config = dict(
    num_hidden_layers=8,
    head_dim=32,
    norm_eps=1e-06,
    positions='learned',
    bias='none',
    tie_word_embeddings=False,
    init_std_o=0.00901,
    optimizer='soap_variant',
    learning_rate=0.00531,
    lr_mult_qkv=0.7,
    beta1=0.95,
    max_seq_len=128,
    doc_mask=False,
    max_steps=2352,
    dataset='wikipedia_en',
)
Each number is 128 + 32 x the weight over its row's rms, rounded and kept within 0 to 255. Layers, rows and columns count from 0. The size above them is the row's rms in percent of the matrix's.

# layer 4 MLP up, 768x192, rms 0.142, rows 490-506, columns 0-95
size [101 105  97 101  93 105  95  88 100  97 105  98  86  96 100 100 102]
[[118 102 178 129 124 109  96 114  62  85 172 133 192 177 116 167 179 118 113 142 128 154  98  65 115 204  91 118 120  97 142 143 152 123 158 131  97  84  85  75 118 159 134 130  89 134 128 133 164  89 224 155 143 127 107 150 124  96 165  97 118 155 144  99 145 163 133 183 184 151 104 159 105 178  71  98 103 152 114 173 147 129 208 131 109 150 171  96 126 158  84 128  92 125 145 105]
 [113 159 150 208 109 168 141 146 153 139 151  52  62 101 159 160 122 102 160 121 137 201 144 178  92 121 133 123 179 182 150 100 183 155 129 135  73  85 113 129 139 131 129 124 151 146 140 134 100 154 126 143 105  61 119 127 187 125 130 144 154 109 148 177  92 127 156 139 141 118  68 135 156 131 142 102 104 115 114  61  85 198 128  78 181 145  87 150 107 106 142  99 107 148  97 160]
 [165 185 118 153 105 151  59 132 164 123 142  78  78 113 114 100 123  88 150 115  97 150 127 112 140 174 108 125 132  77 101 165 149 113 157 101 119 112 133 139  60 193 156 128 103  83 139 155 128  51 169  83 153 146 181 102 121 168 119 124 155 127 120  83 114 153 172 127 153 126 171 133 124 120 151 128  83  68 209  91 123 137 163 166 116 133 147 153 178 111 156 136  95 145 169 105]
 [122  88  87 156 106 111 152 150 155 141 158 131 113 144  79 135 141 134 181 115 144 147 112  91 172 117 144 158 110 108 143 155 107 138 121 122 139 183 129 125 103 162 107 166 126 125 108 113 142 134 155 114 166  94  64 198 175  73 118 103 154 137 137 177 165  96  93  98 165 131 156 120 133 143 137 117 125 127 108 157 162  97  91 107 174 133 151  72  67 109  77 126  76 175 114 201]
 [141 142 192  81  85 115  84 143  89 114  95 102  85  96 137 121 107 120 117 182 192 173 188 141 126  73 134 154 117 100 141 130  62  81 152  70 118 168 123 173 133 113 149 104  81  84 168 140 173  35 163 106 171  96 144 120 148 169  94 124 132 149 109 127 161 121 123 112 176 157 135 122  93 121 118 182 103 153 134 107 186 130 163 178 178  64 120  76 128  98 109  74 112 152 151 155]
 [101  69 118 143  96 155 127 115 162 111 142 175  64 111  79 124 152 129 132 149 129 123 113 146 150  87 119 110 161 122 112 128 153 125 150 116 106 184 185 160 157 158  86 105 150 170 104 136 143 140 133 159  87 145 185 107  59 160 150 182 165 128  97 157 168 185 133 184 196  94  86 211 120 110 139 139 113 157 112  63 162  88 151  78 164 119 122 152 121 219  89 127  78 122 113 102]
 [184 155 171 121 102 132 136 135 146 155 113  97  84 134 128 135  91 169 160 138 166  65 198 143 123 158 103  94 143  81 132 158 149 139 154 143 118 204 102 152  98 117 152 147  85  69 141 116 158 106  55 146 156 134 105 118 121 125  84  71 141 143  79 105 132  84  76  70  77 158 123 181 177 181 152  85  55  71 138 109 122 183  96 108 120 125 157 150 150 156  81 121 113  97 141  72]
 [124 120 150 159 183 141 174  93 101 188 116 110 111 151 102  92 150  95 118 116 125 194 105 183 171 140 143 105  76 145 190  78 134 135 160  95 199 146 136  92  55 143 145 139 117  58 121 142 118 136 124 113 103 141 107 123 123 139 175  81  92  92 158 135 137 196 144 113 162 163 180 147 119 119  80  68 176  93 142  44 125 175  70 106 126 140 135  66 150 127  89 136 184 126 137 135]
 [177 106 184 119 134 203 106 136 128 138 141  90 126  85 117  62 185 116  86 115 155  69 102 155 160 121 103 124 137  68 183 121 121  41 127 141 153 122 136  99  69 137 120 126 113  89 118  93 129  63 126 144 156 121 133 150  79 109 153 178 134 110 125 152 109 101 148 126 125 102 149 107 132 102 102 179 143  85 114 111 184  93 116 142  98 201 131 162 148 145 158 155 152 217 134 147]
 [167  92 184 128 142 112 176 139 133 122 122 105  77 177 154  95 140 155  97 233 127  47 124 162 121 108 158 142 191  44 124 155 124  97 111 134 158 104 148 148 120 114 154 102 109 130 159 150 169  97 137 132 162 137 153 174 142 179 123 121 136 156  87 130 181  87  94 145 171 167 114 141 200 122  83 105  56 144  86  96 135 110 106 108 121 136 137 156 185 130 135  80 138 133 161 190]
 [100 103 143 152 164  62 109 170 101 118 137 145  90 147 117 186  85 142  79 137 144 114 161 143 126 104 208 128 157  87 149 134  89  97 156 140 122  90 103  93 110  84 117 135 117  85 116 142  84 108 143 104 243 188  97 119  63 124  87 154 147 124 133 160 144 164  97  88 161 144 211 186 165 147 104  91 100  90 109 130 146 115 124  84 106 129 196 111 148 116 121 127 148 100 106  88]
 [108 174 145 172 196 108 116 192 128 131 164 113 128 165  82 141 116 140 136 134  83  71 135 105 150 118 146 120 117 181 136 130 123 160 100 143 154 133  72  60 131  87 137 122 187 113 159 147  94 143 127 172  69 121 182 151 186 129 136  79 120 132 145 101 150  60 145 113 136 150 100 106 166  90 138 108 129  59 119 140 123 104 143 118 135 126 140 110 123 138  99 104 136 158 163 144]
 [ 92 165 163 130 134 123  76 154 164 185 112 146 109  73 135 125 156 135 108 105  92 107 121 117 148 128 147 123 122 152 118  83 168  88 105  93 162 132 136 108 121 141 111  76 118 121 116 137 169 126  84 112 111 131 151 151  47 100  89 134 156 142 132 140 166 125 131 191 127 163 153 170 144 124  91  89 116 153  96 116  78 135 130 165  83 101 164 152  72 163 188 215 147 137 146 165]
 [130 130 135  83 146  75  64 157  93  85 134 119 116 149 133 163 142 117 147 132  93 130 137 136 135 102 140  76 142  80 142 178 119 122 148  88 106 131 125  99  91 166  58 122 144 109 129 140 170 197  70 129 194 100 113 135 153 158 177  90  87 111 118  82 156 133 109 147 157  80 111 113 146  79  91 117  91 110 169  89 142 144  78 160 131 170 136 189 120 153 163 164 105 155 118 117]
 [187 139  92 109 168 124 141 101 121  62 196  90 162 156 159 128  72 120 129 119 148 206 116 123 134 140  79  99  68 117 103 170  96  76 118 128 119 112 159 104 103  94 113 173 157 167 135 150 131 118 172 160 191 142 149 106 128 146 135 168 155 110 129  75 150 116 128 156 111 126 148 104 119  92 139 145  59 136 161  79 121 132 167  84 131 174 127 144 126  73 123 100 106 172 155 161]
 [157 143 102 169 126 126 139 199 105  79 100 136 108 134 134 100 137 114 117 122 174 112 144 140 141  86 103  92 180 126  85 166 123 125 123 122  87 176 107 138 100 121 127 118 140  58 183 164  88  92 138 130 203  84 158 170 123  67 101 129 103 159 129 116 158  96  85 128 138 127 138  97 118 152 122 231 160 134 110  81 104  72 155 132  93  85  97 129  76 121 163 169 140 145 152 110]
 [112  95 138  81  64 102 106  87  88 146 108 136 113 127 157 143 171 213 122  80 138 109  71 153 118 126  44 132 159 114 151 182  71 121 155  87 167  69 115  74 138 168 170 115 143 120 126 135 110 164 123 163 104 153 131 146  52 119 134 154 126 111 172 168 128 135 111 185 173 222 143  68 118 131  96 113 162 164 143 162 164 119 111 156 109 147 116 151  98 110 145 113  76 145 134 168]]
# layer 4 MLP down (transposed), 768x192, rms 0.108, rows 490-505, columns 0-95
size [109 109  92  93  99 107 100  90  99 100 112  99  86  92  94  98]
[[131 119 117 162 165 119 127 178 145  90 150 125  82  61 126 158 147 117 146 115 190 206 108 120  70 117 157 121  68 179 104  83 153 123 109  82  82 139 125 143 134 124 165 176  89 147 117 118 179  66 134 114 124 108 175  98 143  89  86 144 114 130 139 134 150 190  97  59 116  61 121 194 103  96 115 139  59 186 102 145  84 115 109 139 149  79 118 123 111 132 100 151 117 155 126 149]
 [103 164 148 125 121 185 156 167 103  70 110 147 136 118 102 123 117  99 166 144 187 164 157 165 139 113 132 192 151 135 142  98 159  91  92 174  50 111 128 125 169 131 116 209  86 122  81 108  64 119  74 120 178 141  84 121  71  91 132 157 114 161 193 163 177 175 185  95 181 160 139 167 131 135 136 129 123 100 147 143 185  93 124 121 127 124 111 130 167 132 109 133 102  92 104 132]
 [135 153 174 139 119 116  98 140  85 129 105 133  60 107 180  77 173 119 106 175 192  47  79 124 109 100 100 148 123 111 201 108  95 139  81 145 123  99 122 121 139 147  63 159 147 150 162 116 136  88 105 168 142 148 108  77 101 125 162 168 104 110 124 205  92 107 118 147 139 118 115 118 121 189 136 146 166 152 112 164 139 109 116 137 145 108  67  94  80  67 148  89 156  83 159 124]
 [122 139  91 132 155 153 131 111 123  76 133 147 126  98  86 116 154 112 112 125  93  96  57  29 101 169 129 143  39 100 134 172  87 144 177 152 127 104  50 156 154 134 143 145 156 106 209 151 120 129 153 104 111 160 138 134 154 134 132 161 102 123 122 139  80 156 109 130 111 115  65 102 120 112 133 159 190 101 112 149  75 134 126 123  84 110 115  68 180 149 166 121 181 167 121  86]
 [141 150  97 151 145 189 195 135 111 154 138 162 178 180 176 144  71  92  92 146 183 153 122 134 109 124  93 149  69 119 147  75 135 121  96  68 153 153 146 150  71  95 102 127 188  93 119  53 111 131 126 153 176 138 119 123  87 133 147 182 127 128 158 112  90 123 155 124 121 123 155 117 120  99 126 108 108 116 131 188 100 152 130 118 107 146 157 116 103 135 151 167 184 117 103  94]
 [137 120 204  98 116  99 171  87 141 130 146 132  75  96 111 187  95  75 152  75 103 118 116 168 110 152 158 102 118  75 120 180 150 127 115 185 146 109 129 176 126  80 138  84 106 138 153 134 167 120 159 164 171  97 157 168 135 176 117 146 153 127 136 155  87 115  92 159 169  86 150 126 116  98 187  88 169 102 132 127 168  90  85 119  88 169 171  91 109 154 136 103 175 143 133 151]
 [113 102 169 142 109 140 131 124 100 122 145 112 153 114 129  59  63 124  88 187 152 127 135 112  95 142 104 131 112 153 124 126 126 168 100 205 205 111 159 127 149 122 128 132 117 113 176 151 161 131 179 112  57 105 157 112 140 152 167 114 100 138 174 186 180 118 118 127 132 108 172 109 134 150 163 139  96 171 131 111  89 142 129 133  77 190  94  97 125 143  66 135 166 128 118  86]
 [164 117 130 159  96  57 127  83 106 128 113 115 140 134 169 120 116 116 133 138 119 128 132 118 141  82 135  56 169 153  67 122 111 143 158 146  94  99 123 155 104 191 173 106 120 100 115  83 103 119 172 177 132 117 159 103  52 139 169 101  94 134 141 110 103 142 175 161 157 133 148 121  85 166 170 118 110 132 182 128 120 125 183  98 182 130 146  95 145 131 113 128 154 101 136  69]
 [132 145  66  59 157 115 140 125  91 103  69 159 163 127 164 103  99  45  63 190 163 106 167  80 148 125 117 109 137 103 103 171  87 156 131 127 168 125 112 255 147 117 117 121 162 112  89 166 126 121 124 100 124 117  89 148 140  98 144 156  93 178 172 150 112 101 151 132 180  82  93  86  75 111 151 105 167 142 157 117 133 107 137 144 175  62 161 100 148  81 169 110 135 129 144 170]
 [ 67  91  88 203 214 146  97 165 109  93 153  69 145 143 109 118 135  89 133 198  42  98 112  90 124 198 151  80 142 156 142 131 105 181 183 146 134  83 127 182  61 116 131 126 179  82 151 194  64 122 122 118 104 119 133 134 170 109 111 125 132 142 121 177  96 131 148  98 147 137 111 100 146 122 148 163 176 125 111 121 173 112 105  73 160 123 114 107 112  61 108  99  97 119 122 125]
 [ 78 110 108 160 106 156 129 111 130  78  97  99 191 115  88 113 120 143  92 113 166 115 190 151 107 113 128 109 163 150  59 105 127 128 148 152 152 150 139  79 146 146 130  97 122 133 174 156 129 126 174 116  91 117  81 167  80 162  99 148 142 114 131  82  86 150 156 135 211 132 122 124 128 153 137  53 161  87 152  84  84 127 114 130 173  78 156 110 191 146 127  89 131  95  86  89]
 [165 148 154  93  97 120 168 133 121  98 104 109 105 153  87 151 109  77  49 147 187 150 198 100  88 116 154 139 132 186  94 123 100 153 118 129  91 110 204 146 104 109  90  45 152  91  86 136 100  94 137  95 102 160 138 135  82 134 132  92 167 126 120 112 127 112 105 136 130 187 115 145 165 158  80  68 189 101 176 196 141 140 126 167 124 154 107 168 127 154 170 105 187  89 183 158]
 [171 138 181 108 153 160 124 142  58 150 145 132 113 114  82 120 123 111 117 132  84 150 160  87 100 103 132 159 164  83 181 142  77 148 136 141 202  76 127 141 144 137 164 142 135 187 120 108  87  99 125 154 117  60 120 120  97 113 111 142 102  87 142 111 128 110 144 129 135 137  96 138  96 144 145 136 147 155 129 133 163 155 117 157 196 182  96 174 164 147 120 100 108 130 191  97]
 [111 125 154 169 102 177 143 112 119 134 152 113  96  81  77 127 104  86 186 126 134 160 138 151 119  81 112 144 159 128 101  60 131  47 150 151 158 121 136 117 137 141 141 144  25 163 105 128 130  98 185 120  43 181  44 126 109 161  98 153  97 135 133 151 154  84 140 144  99 152 144 118  92 106 148 144  92 100 115 158 123 135 153  63 105 125 148 107 199 114 132 121  91  72  90 149]
 [ 95 116  66 112  71 143  93 144 138 182 114 172 120 149  95  72 150  81 111 141 121  84 115 147 150 154 162  98 148 103  94 157 179 134 159  88 139 159  98 146  92 175 151  96 130  61 180 115 191  92  90 127  91 119 132  61 153 135  84  44 128 130 133 135 103 103 105 152 150 147 123  93 119 142 141 112 189  73  92 133  98 121  98 120 111  77 158 168  87 119 153 100  94 143  75 168]
 [ 54 107 145  32 108 111 161 133 173 124 136 120  84 116 112 160 143 207  85 152 117 104 170 150 118  90 103 140  95  87 153 139 134 177 115 148 103  65 133 173 152 133 105 130  70 161 123  62 112 145 122 165  96 149 159 139 140 103  91 113 132 130 115 145 113 170  77 108 105  96  84 136 196 180 176 106 145 113 202 161 126 168  90 154 129 113 103 131 110 133 123 114 158 100 151 155]]